From a checkpoint of a small transformer trained on Wikipedia: learned positions, a variant of SOAP for these matrices.
Each number is 50 + 10 x the weight over its row's rms, rounded and kept within 0 to 99. Layers, rows and columns count from 0. The size before them is the row's rms in percent of the matrix's.

# down: layer 7 MLP down (transposed), 1024x256, rms 0.057, rows 283-329, columns 64-95
# up: layer 7 MLP up, 1024x256, rms 0.0571, rows 284-329, columns 64-95
down283 098:41 59 53 40 40 67 55 49 32 57 62 49 56 66 45 51 61 63 51 55 44 46 60 44 62 52 32 53 47 51 54 45
up284 098:43 45 62 54 40 37 46 60 53 36 52 58 50 57 59 64 48 52 75 56 33 45 55 48 37 45 63 60 58 73 57 55
down284 097:58 53 31 45 58 38 42 47 62 76 57 66 68 69 36 32 53 57 38 51 49 51 44 59 44 40 49 49 40 39 52 58
up285 103:37 44 34 68 47 47 56 44 45 49 58 42 60 59 61 70 46 53 48 58 49 40 46 37 45 44 47 45 59 57 46 45
down285 094:51 51 47 46 44 36 62 70 26 54 48 44 35 47 47 40 62 28 48 44 49 43 73 52 50 52 52 51 45 68 75 55
up286 106:67 64 41 57 40 49 69 40 56 57 51 46 60 57 52 60 65 62 61 53 49 41 53 36 48 54 39 64 53 73 45 43
down286 100:49 33 43 28 52 40 44 38 27 56 61 40 51 56 50 30 50 56 52 51 50 55 47 52 65 51 55 43 44 38 46 53
up287 096:74 49 61 57 39 42 64 68 56 43 52 53 59 66 64 46 49 46 49 49 61 50 37 31 57 49 50 59 67 47 64 46
down287 094:41 47 50 45 69 70 45 43 31 41 46 56 55 27 52 35 40 63 61 47 40 64 62 57 58 34 51 61 36 53 50 59
up288 095:41 39 48 48 31 48 51 54 54 56 61 58 32 50 39 51 50 50 51 47 59 60 39 46 42 66 50 66 43 41 28 57
down288 102:42 46 52 58 51 46 45 46 61 42 50 43 43 47 55 38 48 45 53 42 45 50 62 53 40 61 54 44 56 61 46 45
up289 102:56 49 50 62 55 49 45 39 39 64 44 63 57 45 47 62 51 57 56 56 33 28 53 44 38 55 45 48 50 35 71 42
down289 105:40 39 52 42 32 48 64 41 54 57 55 53 69 72 50 48 59 48 54 33 35 49 21 50 52 73 37 54 64 52 42 46
up290 098:35 57 44 43 52 44 40 49 58 57 42 50 54 33 45 51 59 38 39 50 46 49 52 67 43 54 50 50 44 60 66 54
down290 095:53 64 68 63 63 63 50 50 47 53 47 50 48 72 48 39 48 47 62 44 67 60 53 24 61 36 57 51 67 43 39 56
up291 098:48 69 34 58 56 54 59 61 62 57 45 49 42 36 31 53 53 62 48 52 45 69 39 54 41 52 45 62 56 56 39 46
down291 096:68 33 57 69 67 54 64 48 39 48 52 37 36 54 62 56 58 33 69 49 43 52 56 46 53 39 52 58 61 51 54 50
up292 103:33 46 34 65 61 61 37 46 52 35 41 49 55 19 44 39 52 68 37 49 55 53 49 55 47 57 60 50 53 58 47 47
down292 100:38 54 42 48 23 43 64 41 45 61 56 39 62 60 47 46 57 53 61 37 42 36 39 38 44 38 65 59 62 62 52 28
up293 108:58 59 67 56 51 46 59 61 34 54 59 60 55 52 54 56 55 50 40 42 60 43 57 50 43 49 60 39 62 70 37 60
down293 114:55 38 40 53 56 47 49 57 35 53 44 59 57 51 56 35 16 67 45 35 49 41 50 58 54 47 51 44 55 70 58 50
up294 102:47 44 49 36 66 48 51 55 55 56 52 49 60 50 43 66 52 48 58 51 40 40 51 48 42 44 34 53 65 42 39 69
down294 106:47 37 49 66 46 41 41 53 54 51 55 46 33 40 46 50 65 53 30 64 36 52 45 39 58 40 62 50 56 60 71 55
up295 090:53 50 58 57 55 57 45 60 44 42 58 44 53 49 32 54 50 44 43 61 36 51 36 37 48 47 41 55 52 62 54 49
down295 098:31 50 52 66 32 51 45 47 47 45 49 47 54 63 50 40 45 50 60 40 47 54 34 58 58 60 60 40 39 60 35 40
up296 108:69 61 60 67 65 59 52 53 58 53 47 55 42 68 27 53 48 61 64 50 49 49 48 36 57 45 71 55 54 44 66 56
down296 094:29 43 38 46 58 30 49 39 59 54 53 44 52 35 54 44 57 48 34 56 65 47 52 37 49 58 47 61 48 58 48 65
up297 094:41 40 60 54 44 81 53 38 40 44 61 59 57 52 53 58 33 49 50 35 28 49 54 39 47 64 49 52 42 44 33 51
down297 092:56 54 26 58 45 40 27 54 42 32 51 48 45 53 48 36 60 61 55 64 53 59 45 61 51 48 49 45 58 51 42 53
up298 100:48 46 61 43 42 52 44 52 41 44 48 58 69 51 46 61 43 60 45 71 56 33 65 40 51 50 53 50 41 40 35 44
down298 106:47 48 47 53 45 51 48 45 53 37 40 65 49 38 44 55 56 36 50 51 44 45 57 49 53 67 47 48 43 52 52 43
up299 102:46 50 45 50 59 50 52 41 53 46 62 55 48 46 51 44 41 33 41 51 50 47 50 40 36 59 53 43 62 58 36 49
down299 105:52 67 58 52 33 45 57 55 39 64 41 48 51 48 47 78 56 55 40 44 60 50 58 25 77 47 53 48 50 50 34 50
up300 101:52 28 56 41 55 64 60 47 55 51 41 42 53 45 42 28 38 53 57 38 53 48 61 57 54 35 50 50 51 35 63 50
down300 094:50 55 50 40 37 47 50 60 57 41 53 38 55 58 57 71 50 52 45 56 42 42 39 38 61 52 54 40 46 55 44 55
up301 102:62 54 56 40 55 58 42 46 45 55 33 52 58 50 52 60 55 55 50 59 32 77 57 29 47 49 63 38 54 47 45 62
down301 104:49 48 55 54 61 75 50 67 40 59 67 50 38 38 67 42 54 55 37 53 45 64 51 39 62 63 43 58 30 64 56 48
up302 098:65 43 32 54 49 50 40 33 61 39 44 41 54 50 49 51 56 54 35 48 62 53 43 62 46 36 52 48 55 55 61 63
down302 102:56 58 43 40 40 55 60 57 40 54 47 43 55 51 44 53 63 65 37 41 44 63 47 52 64 54 52 48 65 46 41 55
up303 097:49 50 64 56 44 48 49 67 66 49 48 60 48 54 61 39 50 44 39 58 27 56 32 33 60 44 64 55 54 47 54 52
down303 098:41 58 48 40 52 57 55 50 36 54 36 44 46 36 44 50 30 64 69 44 54 42 50 55 46 50 49 41 56 64 48 53
up304 096:55 50 62 58 32 52 49 56 41 62 48 49 33 42 55 43 65 48 48 68 51 46 50 33 47 55 69 61 34 53 53 43
down304 090:38 56 63 53 54 65 48 36 43 26 56 45 55 50 27 55 35 50 37 35 61 33 44 61 34 42 36 30 41 63 38 61
up305 093:51 56 47 63 52 51 65 54 49 33 51 40 52 49 74 42 35 47 36 53 59 50 51 38 53 54 61 59 50 54 32 47
down305 100:73 43 48 46 37 47 39 34 56 55 43 48 49 43 51 33 59 44 49 50 49 45 41 46 48 48 42 39 50 39 49 41
up306 098:45 54 49 48 63 63 75 66 45 42 52 62 60 60 53 45 45 53 59 49 55 54 52 45 29 61 45 51 57 51 59 58
down306 101:42 41 61 39 47 44 53 59 62 44 44 70 54 44 38 34 57 39 48 66 32 42 60 52 29 46 56 49 58 57 51 63
up307 101:47 50 38 43 47 62 42 57 65 40 54 40 44 50 32 57 36 42 46 39 39 41 60 71 51 50 46 37 49 50 47 50
down307 099:53 55 66 63 35 46 56 64 53 58 32 38 59 48 73 36 51 56 59 55 33 57 35 48 67 66 63 60 50 58 51 39
up308 097:37 34 63 46 60 73 74 42 38 40 46 34 63 54 58 55 54 38 48 54 36 59 40 42 54 79 40 66 55 75 45 52
down308 098:53 69 38 53 24 44 37 46 47 40 46 58 47 37 59 46 51 48 50 65 46 46 51 50 57 40 61 50 45 43 56 43
up309 101:42 42 52 50 43 56 50 58 50 76 54 48 48 46 58 50 53 25 47 45 42 55 56 58 53 35 52 47 18 46 61 50
down309 103:46 61 58 51 53 31 38 53 45 21 55 56 60 53 53 56 55 56 67 53 37 51 40 41 53 49 65 63 52 50 54 35
up310 100:49 58 51 68 54 56 47 34 42 49 35 48 46 46 43 45 32 51 50 42 43 79 44 48 51 44 62 72 48 48 28 31
down310 101:52 48 46 39 48 54 52 46 48 53 49 44 44 54 50 39 66 53 35 59 57 24 47 45 45 71 47 35 48 72 65 39
up311 103:52 52 48 49 67 56 66 64 60 49 40 51 49 47 44 65 40 42 43 73 53 52 50 62 42 54 52 53 36 42 55 53
down311 101:47 65 46 43 58 40 42 23 55 64 56 49 51 39 54 22 54 52 29 47 52 28 53 36 53 56 49 39 77 36 60 28
up312 106:49 41 45 38 51 50 40 61 35 38 57 45 61 54 56 55 46 40 45 59 55 50 62 33 51 40 35 47 48 55 35 38
down312 111:56 43 54 48 47 45 37 37 79 56 58 62 57 57 42 39 49 62 64 49 58 42 55 48 43 68 37 47 75 52 49 57
up313 108:43 57 53 40 65 43 57 47 47 35 28 49 60 46 53 58 66 52 68 47 43 53 46 32 53 40 44 52 60 48 48 80
down313 101:48 50 64 60 45 39 47 48 54 59 62 30 36 58 52 44 51 48 54 51 51 39 69 56 50 49 52 35 48 42 49 37
up314 111:49 55 46 50 53 22 55 53 45 48 45 38 48 30 50 48 37 44 60 53 51 64 45 48 48 13 43 47 67 46 67 79
down314 107:62 42 46 46 58 53 51 59 57 53 51 49 64 47 59 34 53 50 45 46 51 61 56 51 55 53 48 58 44 55 35 42
up315 103:55 47 55 53 60 60 69 50 67 65 45 57 45 47 53 62 59 47 38 52 41 54 46 48 58 58 34 42 68 46 43 54
down315 109:34 44 36 44 55 41 35 54 53 50 53 55 31 41 50 59 54 51 64 35 44 51 59 42 49 44 49 58 46 52 67 37
up316 093:54 62 48 50 61 44 59 42 57 49 43 34 54 50 33 34 78 56 50 43 35 29 44 48 50 51 51 44 53 52 56 46
down316 095:47 50 69 56 51 66 45 45 43 34 55 66 33 55 46 59 43 61 50 49 50 62 55 53 31 52 42 45 42 43 60 52
up317 105:62 58 68 53 37 52 32 52 39 53 37 47 38 50 34 60 42 43 45 37 56 46 66 31 46 51 63 42 60 38 65 50
down317 104:23 56 61 41 40 48 54 59 61 64 50 51 44 41 48 68 61 37 44 52 47 49 41 42 33 43 44 60 53 45 37 44
up318 106:47 37 58 61 51 50 44 50 45 45 38 28 50 40 35 45 40 48 60 33 56 44 32 50 32 53 48 46 68 58 43 55
down318 097:49 65 44 58 66 50 45 53 50 52 77 53 65 47 69 35 52 38 25 56 44 62 52 29 68 42 41 61 38 46 49 37
up319 097:30 59 70 51 58 49 51 55 52 56 46 46 72 49 46 61 60 39 45 68 49 46 29 41 44 56 34 48 37 54 62 65
down319 101:72 52 34 50 39 68 44 53 45 41 42 63 44 50 45 38 44 67 31 47 54 54 66 47 61 41 54 56 68 56 33 55
up320 098:42 58 37 56 59 52 65 65 40 59 42 46 45 46 47 42 31 60 56 32 48 40 54 38 57 44 63 45 57 31 58 48
down320 096:47 73 59 47 61 56 69 61 52 41 60 63 51 56 41 47 64 30 37 43 47 55 59 75 27 59 35 57 50 56 45 51
up321 103:46 68 39 51 65 52 54 56 47 61 48 43 51 36 27 52 63 40 48 57 48 66 50 59 45 53 46 51 36 57 51 54
down321 095:47 39 57 39 61 51 43 44 49 34 39 58 37 55 57 42 45 64 47 37 69 54 57 59 52 42 58 51 60 46 42 61
up322 100:54 61 61 57 30 50 58 50 57 49 46 29 60 61 53 47 57 34 37 53 37 44 42 50 48 56 54 48 57 52 37 49
down322 090:63 61 52 59 44 46 41 53 53 59 56 67 50 24 53 66 45 38 51 46 54 50 47 53 55 47 50 39 58 49 50 48
up323 096:67 56 65 66 41 68 58 46 51 58 46 53 40 54 38 54 55 51 37 59 56 57 48 45 47 46 46 57 66 54 61 43
down323 103:32 60 49 47 44 53 42 58 73 48 58 56 43 56 41 75 42 62 49 55 53 61 48 55 49 48 52 40 59 60 52 57
up324 102:61 59 73 56 53 56 48 32 43 45 49 44 70 65 59 54 37 34 39 52 40 58 34 68 51 31 49 42 48 27 51 50
down324 101:44 37 45 42 40 51 51 44 44 70 58 41 37 50 54 49 43 63 29 40 35 58 43 61 44 43 62 60 41 42 34 44
up325 097:63 60 32 53 55 53 26 73 37 54 68 63 40 37 53 58 62 41 42 50 54 43 50 40 51 51 38 56 59 68 55 55
down325 092:22 57 53 46 52 58 65 40 69 38 32 42 61 49 58 35 36 61 71 38 61 52 56 55 51 39 58 46 33 49 44 61
up326 117:57 51 41 45 65 39 41 38 59 36 51 38 54 57 49 63 40 47 50 59 53 44 50 39 39 50 52 47 54 43 56 38
down326 119:41 43 52 41 47 48 49 40 50 51 61 44 50 60 48 68 51 50 51 34 50 52 41 48 42 54 53 62 34 33 69 51
up327 091:52 34 52 53 44 50 58 40 62 37 56 74 48 57 32 72 51 38 71 53 61 35 34 32 56 51 46 64 51 51 31 36
down327 093:28 69 50 53 47 54 43 64 42 44 43 49 62 40 57 46 40 64 25 52 30 66 61 55 52 52 53 43 48 66 68 58
up328 099:56 47 53 36 45 48 54 42 36 47 63 55 48 60 59 72 47 40 48 53 57 38 50 58 53 54 51 53 31 36 56 59
down328 099:46 58 77 49 46 51 43 58 30 45 40 49 33 40 43 66 38 56 54 63 48 71 49 58 37 50 55 66 54 40 41 53
up329 096:66 68 67 62 29 71 48 51 51 53 36 42 41 43 46 55 51 24 39 39 48 48 34 30 36 55 51 52 56 58 43 50
down329 100:51 32 36 51 57 52 60 53 46 49 68 43 72 55 56 58 55 51 58 44 66 66 59 51 53 54 57 54 55 54 47 72